{"init_std_qkv": 0.0388, "init_std_down": 0.0, "beta1": 0.9, "schedule": "wsd", "batch_tokens": 65536, "steps": 5628}
Each number is 500 + 25 x the weight over its row's rms, rounded and kept within 0 to 999. Layers, rows and columns count from 0. Numbers have three digits each. The size before them is the row's rms in percent of the matrix's.

# layer 2 attention output (transposed), 512x320, rms 0.0411, rows 303-319, columns 160-239
109:484539470507485466479482522481529507515496517476509498506541488499538507521535471523541513515529528443485506517509482524523477491498558488523520476489514482498507481468511492507555492498527505543487455474470455469465519482497461537517507511
098:500515513545512479466552487530542489511509437525498455526454482495469523478515510508559515521496488473513487523529474523483493508493512517503488462487521520468483466535510506489473498500521507489497544522507482507512475534528474490532516545
104:464513495467496499523495512489527528510499500473512521480526484518503486512474517479514500472491514510503519496505535462484492505503484477495488543479506487494514498504504452497531524529500493534504482504493504509498455512516488513468488469
100:500535466451480524539494545528519561519489497491482475503518540525459465447459498478438500483465564494519502538526468512486467501504484488489452499513483528469493495473477444500491497445503496515461483526485519488498493479482503496492476520
095:462462524440521504531499510486488454504527490529528508478515492465506503506520490525473529477536512539461474479497538524488523499448495521474511495505495535501503464513467495474522497543488465474522480522475527563504514464558518510476477479
111:491550463504507495502515464476493448480528500527556539519473495496491485512490494522484538494560527525481479498480490477493525453457489539483528475476515480452505444527459514484528532543508500462514495504479495497543510470571486489496504490
113:501496456549489513494491486549476505493525517456490489431502511452504530507435530537466491498485463498504500498521520487489508467498477526520462512516515497486504528508487493506467526534499537505528518523505481517489488521508455519456545512
107:521484475519516466539483477449458496493517516522497500484510533488513477500534513445468517497476505528482485482448498482474507522485513469521476476467497495508520536491495494495547488445516558485540520497495493512517508497527495500510456489
106:504580533521495478507473518514530489503487503476480464515541498470527507458502473511511535512464560488532532524500528481471495487527480498538495472478511490506498536435532506472429482518476514551516486552484470466476476548515491552497484517
106:490523504513485510510542476521500482510514449472510511480471524476505509519499497514494526496478442506531488496506505543494545511480492490498449484433500515514512523499451487520521524473529515495529561483501516505506484498501488505503547523
096:484504517524486499505481497494488508509492455485455483470477475454481516523486517466533461502461469477493543488510485511500508515534514506521495465504542506496489523495536465474441502481535524506538526478524556461510468521539497519493529524
105:520487502501485453482482475469508537487451486493478494493479501496492504522512478487486536497459514475483491521508483517474484535533532478481489533488534525507476535498519509497420432444489510478476534457497482474513491506433533487546425509
106:504526481550515487502521514558543484520496439494499458510464448505486500488504501483509507469573480484484474492553485492519493517482529510512485471477534509489521476500509474488520549490487516474503503515477447527410463481471514501540479479
096:485476544494512440532518516492534517478493480517493534485461511492498523492490482495505492497551527482528494485496484536551542521476528527500540511518536507501518441499496503507490501499524501447508529528515504487464521523552508543470534519
108:477486474516527506491518503495505476489475517514498529511480537485512472499473506486525529494526510504507470441505517470506512461486501534444526530516499509537488495491493516449507531531490466476493556487509507513489497517503493531503468474
104:494559480505530504485515490488501444517502475518498505494493468546474472496487495432519488488503493439522519471511433511485462476501478467531463480473507502521488505516500502473509529483533512553500483484508466484500540475452482477529498521
101:506424502516506519464492501482462464503459515535535440453439510497514502526494479486503550547524494488452492456489515529486510508483497507493476501499523496531458498539472516478496501490563503493515522510535562535489488488517472505517476534
# layer 2 attention value, 512x320, rms 0.0483, rows 304-319, columns 160-239
097:528466531500470518485487553514464498542519469486499442502501523458471517500495505458518501540480484513527526486476443459514524484495525525507497501502471501542497518480503475553524493448506517499530511528525465498522466489530494509499486487
099:484492513485522468490508468495510461487522473450535522453500492539525561489514515501501486502539502502519510541499527540473501478470487469476458496499529475430500481506506490549468508497514520511447491441468534501479469483544533487512460451
098:522511472505473475532495486486481474511519509554480537460476465507525525479499474518499540544488519484503526496537541510476488486475497478495486488499520499499513473471508514471521481516508514524504503505501538502527447520439498486484548505
097:494475519455499506462460568488508513482486481539480481498506494519514468519477486518515518464485491467517462475507495520489540500487452484448525541469499485527481455533488485494547512525499507533475489477504468506498498475506538484521525484
111:491497488480461482506452515525511490503468484531512486551518480514526497450499492441524548521500478513552483478494482473491535513490514513479519510472469480533500511469475482501534491467520496484483482506531467527498521468538484538443499500
109:499496515474508477480491502473528543523493508512478523491470514534473475473500485471458504529484470502520519518518515510527508464478540512513496474474509524475500449510482540498452523548535542527509511543515518514515526540513522497431497481
106:496532482507487520473507498471536456537495523512497519480460501516537474462554506461495499459503523524503504496538525508505498525466537498524486493525508479505503505438487467493503501522501539476472486506462467505523479510548489495535494497
100:489473510483509484452485467546477542474524502493505530499492478475482513473517535500523509547506539541499552489531501497538500510467536504505484469536518491509509504479499474509519535519492460515536496473491492520502527522529433507525511492
105:526496482506450516498470506478487496558490509511511486509493496502539511441505537508477501469530491510482497525487462516461524536506512489480469474481530517471537530500466548493535515488530535480511531546508491466530509500494494505489470492
097:481504511475480523471506491538503481521503512476520482467478515512542483441535523540462467494531537481488480539529487471533490491493500478470471482508497499479524484516467548539522506519526480524540521491438511486508467527497500501484500500
110:491576472545465523479511512503483503489523502507495528503509473461497480524492532500505462517487518484484523522535495473511502498511503483492501508507557501492501542469529499499495499455517498501508511453493503484517510496483544464542480516
099:495495499518502501521555475514516514484461509470513497500456453505464556453486480438471503565508534517541506556527504486464486530520495474447531529493528510524519470557478504524481465452520532520521531475463461500533494480500532483493458494
099:480515525443524531512462544493484529523493480488482492495521480507469477460509533512500511468517565520514513494485484473500496509499481484501488505451441482542475479485469508554497482536515466545525527513577511476488484477541520521515492507
103:521482484449541500470521476477513494483499510524508497499538515481492506488472461446510547463527540458510457488506458470522537480536465484482504498450509499511493553526475509473483524449493499439497514482515502460477521465481502489495470554
101:512484482553514461503515508534502468494486523545500492472462482495477522500551508491529539480543507482543532556510487525493483512490467513510509473555541503478491474440497517484542511454492536477496478461477486501522490529499510481475463524
096:477556513505497451451490533529513487532547496517475490512502498483527489537488482466516492491543473482486520464452463445479495483522503523525494490463523482509476538480455457513495506489485489473520473510524507524469518503482482538504501506
# layer 2 attention query, 512x320, rms 0.0544, rows 320-343, columns 160-239
085:503475515532497490492490507525499506523473487490491490510546514508468535508461518513478518438524504487513557433477509496523486456467483491479494435537484472523489452528488491528497496501492530478500501540560516526507480506518528491507524509
079:505517500527492541490488487504476513452567520529469496496532473523518465509549495544532506482515493475470462523511501465549506498510482537483491521503496471522494503526545494494495479497500502520487492519472502483506534522517465518475484490
077:512432466496480469524508484526495477530492472499489524536518474501510478510458520488488474512507526484474493477478489541512536471518444513480474478511517521517444502491455513461527507489497495457486458502512535494502493518516486481496485496
087:486521496490497523512485506480492508456513470476538512473495471462560503460477454485513503536488482523488493487486460451508484532532497533498492508485423516485537480513486484513500511557517506490550508493444499510520501500511473491527513501
089:492487507504491516494464501492527528492498507490488471532505539492588473503516508502511517525504436469481543508498497485507504507505482476527509509471465524526489464507497512489521496505492505513473480491529511473541521522546500531486464507
076:484484518520504463468476469501536504486506524549511496478472507473487525505520498516506484522482516549536525486497476505542489492493549481538476529562523520498444475525470505471520513522439478531496471493467507491501516507522506518517470536
083:505492526515489525511483511510509471495512489474515500516494447518475475519550453500539522506462514508495470483455440507495486503491474499507519522481479473521493517451510509484516467471488466507472477469482470476500522495510477501499527505
077:506494522476523481524512496471486512499481490475507460462484495483542454499544489497502457502514494487469488533505499493491499458479493490487555474488476543505448509470479505477536501484514498495486495524475516556501547490498506504524515512
080:506488530509510499482531517519474515505484490491514533486466512501490517485482482498456536524492509480487496466522480476472487501479474490461538457509512532503520504460493483515504488539479486462541544517480503495487495489470502513522491454
083:498520489526491507483486470497471569495490482530525478494483525492525476487445522470464463502509467511491509487488511483546510475523480499532490536496523518491504460535516502490554529487490475448487539538508496493480496506500536510506456489
084:475524499498534513450541471498505483465533509543507463504435559546514508467494448525507533522497510485495533505508513478475498458509463490465541485458476489529483461494487514485510513520497500484469564526468493479489519496500531471498516522
086:524537518492503555493521453526463545474492523450488512503505519503507524479481504469504499524498532514515517485498512490498471521487512502470487508503517539510469500505524513495497516518514438425504576529532475462497517512501531492484466492
094:516547518524490484509492488526516494515466489530496538518529489517447490500530483468534566544448497486501510467505526528480496493461437468487506486504465504553466519520502491505501479509486472533560499484499471515500477494475484502548480519
084:510509518428516513482492498498497527506442477468496556512532498535514474497516494544503500497484512485491470504511500542471484520455485524495489478480483496473517543486511485479493430425484466518439482500505492502485496532514474497502565452
088:505531561475490497454519481511501531458476506501494538462544494508515581457506480507515521491457520498464506496463497515441466519456437523460479475518516513500511509518531465480481494526484488531475522499529511487498476532527493500520518523
092:490511517485489502450494544429485474485510486539510506481515514496510507548489517509508460528474477489489487518493524479485524516530509480494550517493501515482523456481506559515511496503527496500490497484461508517546509520474488471529473489
090:499491514498505498508532496523467510528454484508488553476469522502518520425525487511487493493483509533507530484500511520481471487477535490487461518492554478529501508486510484512485505467524523461500474505504509526471488523504501504499539478
092:465466508498517492558489533458486530513552511476480493469526489485508501473450502474496495499497510494537520500517506457500498494499532511491502536520552502467506496488484502520547518486521458467489503546521529487516491512531495461496552473
102:528508526512520505480531490482513458491484507463529501444510510471477527482510532531505509548495542456505561480451477496465516518470474512524531508520501503535477502517491499484458497500491503510494514468481468488493499513494516493458482517
097:524518516517532479550496483503499495486467491497525504535523486507509483496476463486473519505459540486476543490537507480482524509489495476496547510502538511517492458467500517528504492459550511501517521495475527555501534527486455492505519479
103:526509519490486511487512478490501479537506503513483518503487457490497569443528521511495481486448530493478517456488507525455474513447538496521482481503518495495533539503495472488468499492495514524532481465504493478485490501503503504513517531
100:452518500510522509513471566463487527539510494480493484480520537505495523514487533529502494494481488486489479523518483509503528508514539511481511509494530534495484514469509481525509513461519481484494472513538500482562518538517460518494550512
105:499544474493499454514524505453508510531509490502501513527516536474477533568503538504491464495523484531457506483492512492485493522484472498485515491489513527478472508494533521527505500453513510482511464493495471520551546520506510533508528507
082:472511533483510496543518518469511516453536536478505514455459479476492501490482467514502540543517488491535523528530473508535494505526511489486502515524509497535513467451472518529544488472520504445443485507512517484511501492497492451495519500
# layer 2 attention key, 512x320, rms 0.053, rows 320-343, columns 160-239
085:499522473475493452499521505534546492490457511504508494446515446482488445513479486548460494497498516557496513536508476561484544484476484500519473518503477508449528533488496499522549478470510490530455487494474480474441495498457530468514479479
088:482484532440506507496545471474486495511455479524525455511496476449482537488496470489479506469490498533502517466441482520476536497465493477527507518506480518508544501515516531543468539477527492485541478487538554462485496476499510500500489510
088:522547496505484495517486473504506513476464512559519488452493488494504507488467470534504487494510485538458481515488507479490530492512513469507520510522530497502494493507521468507513508510495559516517450495488526498535549495515507499487474553
089:531445493495529515497481517546478478487490530500505511526512458486515482549543486466487529514500497498472482514511464492515532449532522500488537520508505480500485535509490544493508466502484468502503490531494540509492499514500523550460477485
081:507479517481525530540520493508507520531520503502513519507515503496470515449470503517493484498509488461527476503486486544516520477468505541510465519463511477455517492514461520529523494521468417471541496527512490513484485473516519500483506492
094:502465471459454574543520498501503556541516500485456513472513449493479517549466517524482485512488487460520496504532495534456525512500477541459496551493497480411512526470484562472496497483498493519490501526507473501475461521489484449522471481
100:469550483502513486500545506514543544435492517517478498481557521502486482525453491478487520516493504572544485532518489466478482489536496502466443519514521526487505479513518441534532518524493502498530485451514500539517474478471501508468532557
082:498511507510461471525514457489519504494478531502495497505490491512507538470476491496498485496513510500542503487477589561583516504495531536519494492549541514460512536505534510523472514496508503460547475508512517485500502516495540496447518528
085:486517530444526443482539449551497522523466499523479507489482504530540519445513476457495505489537507568500500487464457519503469487520509490470492513473481485506494511472516410495500551478516482496505520496497508521518527490452487532454540546
088:506434531478500480470481551461493473497517480468471495526470499533570522536531489441492538499521502470508458507501451511437531500498499514479526516492518489526542519444488505512472490518477484499490565509520528502513468471498481500491531475
089:513512467495525518455472492470518530545426472514471489471499505461518474491522574490502468460513475488470478490522455493460501481439522480546524528455506506511487513501503468486501512498529545496496517491463506541506500501514469477496517509
087:496454561499519492539534498494514463546490496519535535527471493514516519518531513499511466500504481469489474490471449506530479495507505494513510515505498501464522482463506489504480482472505480477487515500526542461514497454451516530484508492
101:551516477511535513519492466516493526492513524516523518523524526458504545459487507518498496495508502529485475543508536469473471487500510502498480487548473528469478449515498496525543518510513531480500469474501527459498515555480467472470528487
088:485482476502486485479534466523474519516481503529533476475525527504523541467539533501518476496564488552460548474487541450478486493489519508488530499484492494493493458476539478487499499522516490513488453500513436504504560552514504524511483539
081:521495497519505505484482470522462527512487474510516520553495500510485530489487549493481461529500537479499474480486476479497488478470473499504514523570507489510490455512545503533536508500502464486502505539512475497504518481507526517518488557
097:494462488502489535521473482443458505546488453507518495518516509495506479508518534470534462509511486445491452516517500544522500465514531541504548514473509481496505533516508493498495488477489468518494469510540513528513489474532488525480513484
094:516516490474504487510509462528505530450453520515461475514504507470488502518505513518485491485517481515487515495475482468525458482521482477519489489495447487521480500486503463414493473500504500477511524476525436478453531507493473483525516533
089:479502501480516474503475504563525489485504493466475431489518476505489479531490476481483540512479512499491536524494503506521540513506488460504510507497475491491518527459496506471469498533537500517484534497502563524516482447472531503509446506
086:510519521520473516447488467478463522491516479527522554550473508490487548486504517483506475492484489488478476474470509484513478450494507547474516486512517520529514490545475472503512513528489491504490462501496469526528496495508476529518520503
096:476465523516489542506466505500474510491504484497483491484518521521494523491495516481508498494524483479483512517495521466523529494476509551507507466456462485457491511516442503473495509513512485539498458517518519490489506496489475551491481484
076:491568471488523473478476518522446519448533539476491496520510484512486504500492512499457514530525526497486494518518493489453505506452502440496512547496495529515487531514542496472522523487507491518540479474515465537500501524513501499507472498
091:509489488511509498531464482480523483505514477484471437500515518535520461478507474476466513523477473515480508518512528504510512507529490470543482493448473534504511486512519510493498518568477490505476474452514532524451477485480453535535478504
120:529535452497494499499479473478496529463515508492503514511521535496503519493515500519464525523511503499474471531537549461507541490500523488487451519466484521496503499538506500459485507497507508537516453512525458526533506517506470511542453518
090:512445485504543476539531482480492484491533477455504451480542490517514436519490466424496487485511476521503492475455500521513466517498482542481496514479520477491488480505465508482526509524477494480504537553514521449489535506487536523539551504